Weights of a small GPT-style language model, trained from scratch on English Wikipedia.
Architecture: LayerNorm before each block, rotary positions, no biases in attention or MLP, tied embeddings, attention and MLP in parallel.
Training: a variant of SOAP for these matrices, 147M tokens, 2236 steps.
Each number is 128 + 24 x the weight over the matrix's rms, rounded and kept within 0 to 255. Layers, rows and columns count from 0.

# layer 10 MLP up, 576x96, rms 0.221, rows 49-65, columns 0-95
[[142 149 158 107 154 114 142  89 109 128 139 148 171 118  98 116 131 100 154 139 131 115 143 126 134 142 126 131 105  99 137  95 149 158 118 136 152 147 150 169  96 117 126 157 134 168 133 129 135 109 132 105 126 149 145 123  93 125 108 117 162 136 105 116 115 131 144 107 149 139 133 114 133  83 123  94 119  92 136  62 130 126 128 123 124 129 118 130 116  95 134 161 120 118 151 113]
 [183 138 147 127 113 124 135 108  91 140  98 149 134 189 117 103 129 132 149 138 128 147 137 131 121 134  95  93 110 158 138 126 111 101  99 111 164 151 151 175 112 142 159  94 122  84 110 128 137 122 127 137 134  81 115 140 140 113  98  78  92 156 148 143 105 141 116  97 169 159 110 159 111  99  95 133 145 124 140 138 147 147 118 143 120  91 119 138 110 188 160 164 125 113 124 127]
 [123 154  86 125 115 110 102 133 120 146 137 101 137 150 102 117 114 127 164 132 132 144 141 127  93 128 115  72 125 143 126 133 141  98 137 105 106  87 159 186 139 117 170  76  99 142 128  88 122 132  80 113 145 134 113 118 134 148 140  90  76 132 131 132 149 126 198 116 112 131 100 118 154 116 135 111 122 125 160 182 143 148 174 106 161 144  91 132 114 115 122 115 117 103 163 154]
 [ 86  93 123 141 138 169 145 141 105 137 121 149 171 108 164 108 139 129 102 115 112 132  97 149  86 140 102 156 115 165  88 120 141 124  98 120 149 115 136 116 164  90 160 165  99 149 139 137 122 111 106 198 109 107 138  93 119  75 131 104 109 140 136 140 119 112 125 146 163 118 127 138 140 123 150 152 192  96 110 132 123 125 140 149 157 144 125 139 138 129  99 134 151  81 161 128]
 [137 141 163 114  91 136 138 121 126  91 152 175 136 148 121 139 107 123 119 133  97 136 123 121 148  99 115 108  85 135 122 137 126 157 141 141 130 137 124 147 118 107  75 129 126 111 156 123 135 102  62  99 164 128 125 121 136  95 207 106 111 159 112 181 119 127 134  98 129 104 128 134 158 114 135 103 123 136 111 113 136 111 122  91 115 145  63 171 111 110 159 117 172 148 122 131]
 [110 144 145 152 157  77 111 119 162 123 111 145 110 166 102 141 108 134 109 130 137  80 145 163 174 140 143 107 125 104 140 139 138 120  91 120 160  96 107 133 127 119 148 154 127 159 162 105 112 117 136 162 140 113 157 101 109 106  86 121 138 138 118 125 141 112 146 157  94 102 112 135 134 130 176 155 141 109 129 177 128 136 160 133 121  98 118 134 118 135 103 121 186 125 123  95]
 [152 136 109 152 124 126 129 125 155 151 102 145 152 133 129 117 165 107 130 139 115 138 131 173 123 122 101 115 101 146 143 159 148 142  98 117 149 120 142  70 116 166 124 147 121  79 111 140 102  89 143 108 116 139 186 130  98 129 111 135 148 125 108 122 105 100 123 116 124 150 125  99 129 162 171 115 174 123 135 121  80 145 135  86 140 165 144 124 127 124 104 122 143  89 148 121]
 [137 140 156 104  85 146 122 125 128 147 145 145 144  99 186 128 126  92 136 144 130 129 157 147 127 104 108 101 139 101 103 122 157 140 113 158 111 130 152 140 170 142 122 121 117 117 119 103 101 113 146 104 151  98 150  99 116 169 121 121 134 158  94 117 136 127 164 173  84 111 107 146 129 156  85 114  67  80 115 129 112 146 110 113 157 135 136 106 147 123 105 120 161 124  80 158]
 [ 99 124 112 123 103 127 141 170 152 138 111 108 154 139 119 178 182  93 136 122 141 124 120 154 123 137 162 116 149 126 129 177 133 134 130 129 108 171 149 204 124 139 111 126  93 140  80 114 105 125 104  94 144 103 112 140 141 152 154 162 104 177 157 105  97 150 136 130 143 141 118  72 124 116 143 110 164 100 141 124 100 104 123 124 135 106 149 117 124 145  83 142  90  73 120 161]
 [134 116 124  69 134 114 141 128 131 155 114 122 114  95  88 140 117 148 130 110 102 161  94 173 171 139 127 101 149 135 151 133 155  99 123  96 162 128 121 117 116 124 121  94 116 115 141 120 104 131 148 116 156  90  99  84 123 135 138  92 129 163 197 116 137 129 124 106 178 178 102 136 154 145 149 144 186 131 112 131 111 108  84 104 121 141 126 138 144  96 151  83 119 151 125 129]
 [124 120 151  95  94 143  95 121 127 109 148 124 146 138  80 143 124 172  86 124 159 109  88  88 139 137  97 150 107 178 118 112 142 140  87 128 126 179 120 112 125 162 130  92 137 133 118 121 106 120 131 152 152 110 101 125 131 114 141 100 157 123 117 166 156 145 106 165 140 155 109 146 122 127 144 131 127 119  91 101 149 171 193 142 128 130 153 141 131 146 146 118 134 114 149 138]
 [118 124 140 140 128 100 133 130 110 120 134 140 101 136 105  92 165 140 169 193 127 116 166 104 117 146 164 144 182 101 155 127 159 121 167 122 155 111 112 141 157 110 125  90 100 118  75 128 118 119 161 164 138 163 111 104 131  98 124 115 126 112 149 141 103 131  90 173 107 113 127 113 127 120 142 143 126 104 143 101 142 110 160 136 112 122 150 113 131  98 129 130 109 166 106 125]
 [119  94 153  88 148 166 149 125 171 110 100  85 122 158 122 110 101  95 159 140 102 131 114 149 110 161 171 106 110  80 135 158 180 148  80 109 122 125 140 161 115 114 114 110 111  87 115 126  98 118  89 180 154 111 160 147 154 123 150 105 124 114 130 159 160 132 146 129 101 123 167  90 152 141 150 131 101 107 123 127 169 127 130 127 142 128 143 131 125 136 173 137 120 100 147 143]
 [127 155 100 138  88 139 119 122 141 120 123 107 131 125 134 144 114 141 125  79 137 115 116  96 117 112 114 105 103 127 137 156 125 107 150 153 149 149 135 112 111 156  39 148 121 119 141 122 103 122 116 168 109 160 115  94 128 149 141 160 145 118 140 113 134 133 124 128 142  81 139  97  92 124 138 138  80 102 137 130 141 190 125 123 158 111 129  77 133 113 170 173 161 106 126 115]
 [111 118 130  69  98 154  96  59 128 122 104 156 163 121 154 101  81  93 108 119  98 119 147 147 106 119 115 175 142 112 129 148 118 102 129 129 153 184 126 118 159 120 136 175 132 133 167 127 158 104 170 151 136 133 103 135 108 145 118 129 160 166  88 137  79 127 126 134 123 155 142 134 183 126 135 129 110 165 142 123 145  87  90 128 140 131 172  99  93 137 111 144 155 125 123 145]
 [144 125 116 106 140 152  80 105 174 142  69 113 145 141 167 155 147 144 121 167 160 110 152 115 113 127  90 149 110 140 169 155 100 101 101 161 109 152 115 150  92 110 110 127 121 132  93 124 114 126 155 178 101 122  85 148  84 156  98 131  71 125 153 171 128 127 134 131 104 159 126 142 149  92 156 145 128 151 114 165 123 161 129  97 137 160 122 102 102 151 123 114  96 115 139 130]
 [121  91  85 142 197 168 127 173 133  93 124 138 128 107 140 149 126 116 139 100 148 139 141 108 131 130 121 142 121 125 124 111 108 156 156 109 134 133  97 129 115 113 121 152 126 134  98 129  69  89 147 130 109 157 140  75 135 146 138 115 137 131 143  61 135 127 162 131 189 108 107 120 106 123 121 135 179 102 149 192 155 143 113 110 137 114 143 146 128 141 170 151  99 134 104 123]]
# layer 10 MLP down (transposed), 576x96, rms 0.22, rows 49-64, columns 0-95
[[123  88 136 111 107 137  88 105 160  89 102 106 136  98 163 143 130 134 111 108 158 115 119 143 131 164 164  86 148 149 153 151 153 129 149 136 138 115 128 126 131 107 152 157 153 126 150 142 126 152 117 105 168 106 119 128 140 100 175 149 114 148 118 125 150 103 110 103 116  90 129 139 122 163 148 112 120 139  79 140 136 144 157 105 161 131 174 133 138 142 149 115 106 148 124 160]
 [130 144 148 129 117 132 103 142 132 143 148 162 158 129 117 136 155 110 175 110 153 179 140 172 136 116 157 149 117 129 139 112 139 132 142 120 122  80 100 148 137  90 145 106 140 149 138 155 168 172  76 112 132 108 119 123 139 121 109 138  98  94 144 151  98 153 103 140 170 158 115 121  87 114 114 118 129 164 101 117  88 163 127 141 121 120 111 125 108  70 152 124 157  92 147 142]
 [163 131  72 119 167  65 144 125 113 152 138 131 176 119 175 134 129 138 158  82 143 135 138 143 133 128 144 125 143 111 128  85 147 131 148  98 143  97 108 133 143 143 129 104 144 107 129 144 127  89 126 121 123  89 123 128 126 140 133 126  79 134 119 126  92 140  90 134 129 110 204  93  93 133 112 124 160 108  78 113 159 131 155 114 109  95 166 127 120 156 110 126 126 120 144 105]
 [125 180 123 125 132 115  87  89 143 134 146 107 136 120  84 124 134  92 150 149 129  89 125 135 117 157 121 130 148 157 120 166 135 121 185 144 128 170 115 146 121 130 137 121 109  85  87 128 141 134 158 106 121 122 156 145 148 100 156  95 112 108 147 138 139 106 153 123 121 133 152 174 160 142 128  99  89 117 135 111 123 133 141 123 104 152 138  97 125 121 134 120 147 159 107  91]
 [197 151 115 181 153 128 105 156 126 126 137 163 103 140 100 138 167 118 152 154 124  85 133 152 111  83 167 125 125 142 100 113 137  94 143 123 113 159 128 133 122 136 111 157 145  93 153 114 102 105 148 157 134 135 110 126  98 134 134 129 104 121  94  95  96 127 130 161 101 123 153 140 137 114 132 102 125 203 149 114 156 108  67 151 120 128 179 158  97 114 124 102 140 130 131 113]
 [124  54 126 108 132 145 145  88 119 147 146 146 125 143 136 145 109  98 155 127 121 127 145 120 111  95 157 119  91 154 103 145 130 140 139 142  91 126 125 154 157 200 130 111 142  97 115 146  91 132 122 108 148 146  92 135  93 120 144 153 123  95 124 138 152 116 161 132 180 139  96  80 125 171 112 137 145 118 196 115 135 124 110  72 168 121 128 122 131 125 142 136  80 164 127 139]
 [ 94 147 149 154 136 131 142 101 106 117 122 135 116 134 122 118 114 142 134 112 107 151 155 147  98 130 122 146 128 126 119 130 126 122  85 120 119 132 154 135 153 114 149 110 130 154 159 105 185 147 140 143 125 113 106  72 140  95 143 121  88  89 121 156 127 112 142 164 103 113 143 135 106 166 139 101  98 100 139 170 134 102 113 157 117 112 157 148 125 157 147  98 100 144 139 131]
 [148 135 147 173 141 144  83 108 121 158 139 142 115 117 126 128  76 145 116 124 141 111  97 110 106 147 135 149 183 147 163  70 124 102 136 154 121 139 135 150 100 120  71  88 112 110  91 120 117 138 214  79 113  95 140 133 150 152 136 143 129 107 171  89 146 114 126 108 108 123 147  94 106 123 132 131  97 137 153 108  98  84 116 124  98 125 130 150 121 108 135  87 110 114 172 131]
 [152 114 178 128 107 140 129 119  96 154  81 148 109 112 131 127 126 109 132  94 101 148 144 102 170 142 146 190 129 107 164 130  92 129 128  76 144 122 110  86 108 128 120 120 135 138 151 181 128 151 151  98 139 148 130 135 106 124 130 100 129  89 116 121 163 116 112 107  99  92 105 147 137 130 134 152 117 144  98 143 166 156 148 142 107 131 176 118 114 103 160 106 110 156 101 105]
 [121 128 137 138 146 134  95 146 132 152  92 139 108  67 113 134 177 119 128 144 166 111 155 121  86 107 137 125  96 125 143 118 127 154 181 131  97 115 134  92 146  99 138 101 126 159 123 159 147 119 143 151 116 160 110 116 149 120  81 125 104 131 128 134 145 126 153  96 119 105 135  92  59 132 128 165 157 144  82 116 136 120 143 110 161 169 120 132 143 119 153 142 150 116 106 142]
 [167 122 119 125 136 136 115 118 144 146 142  90 137 127 136 126 149 105 102 104 109 177 145 173 115 114 144 132  93 122  88 156 140 104 109 117 152 115 142 100 168 123 142 134 174 125 156 129 124 120 178 148 149 134 181 119 112 148 149 138 120 133 104 138 104 138 144 114 156 179 150 118 121 120 123  94 115 144 141 151 121 159 124  95 149 152  76 124 134 105 133 164 109 100 123  90]
 [133 125  92 143 122  74 109 127 103  75 137  86  81 124 151 103 104 121 138 150 163 108 145 194 117 125 141 105 122  89 115 138 120 127 104 128 122 112 112 187  94 130 153 106 148 138 142 110 182 147 133 129  84 100  91 139 125 141 139 148 128 135 130 180 138 163 150 122 138 140 130 163 143 130 168 160 113 123 159 172 107 149 111 145  92 128 128 134 117 103 104 159 143 124  82 131]
 [167 104 133  98 122  98 175 139 121  56 151 102  85 166 119 109  95 111 120 145 137 168 116 117 124 156 128  91 117 127 108 129 117 102 159  77 144 139 161 123 153 107 161 103  98 127 136 124  91  92 129 115 127  75 179 192 121 173 134 138 143 110 140 144 109 156 149  84 125 134  92 111 133 112 137 136  95 135 122 130 120 130  91 113 157 142 122 116 108 102  84 122 150 146 117 110]
 [158  81 157 101 124 153 140 121 126 164 107  93 113  50 130 128 116 168 143 152 107 111 127 143 139 171 155 122 148 124 127  64 115 123 104 128 141 130 124 144 140 164 100 119 117 111 136 122 103 146  98 126 119 150 160 182 126 140 124  87 125 122 121 132 101 140 118 100 135 187 112 116  84 122 136 152 123 167 136 149 164 126 153 153 118 152 115 112 118 107  90 148 126 122 101 165]
 [ 89 130 124 107 139 125 116 158 104 115 103 130 167 111 109 124 112 130 114 131 137 131 108 148 146 178 139 113 134 117 121 127 164 146 126 162 143 171  94 135 144  84 136 144 122 127 159  95  66 135 133 144 104 124 144 140 149 145 107  88 147  96 116 157 121 107  86 185 140 148 161 141 112 126 126 161 140 130 161 112  90 153 121 127 126 152 116  73 109  93 132 149 150 182 148 169]
 [183 134 123 132 147 135 153 148 141 157 142 145  66 115  97 163 138 119 137 161 117 144 126 151 120 129 125 123 103  88 138 171 113 122 106  93 144 168 133 116 138 107 171 136 149 115 125 107 155 120 140 137  96 132 145 139 106 118 133 112 141 133 113  55 127 132 177 127 126 113 145 128 124  98 154 120 124 126 134 128 150  63 145 117 182 105 165 133 121 102 112 109 133 104 122 114]]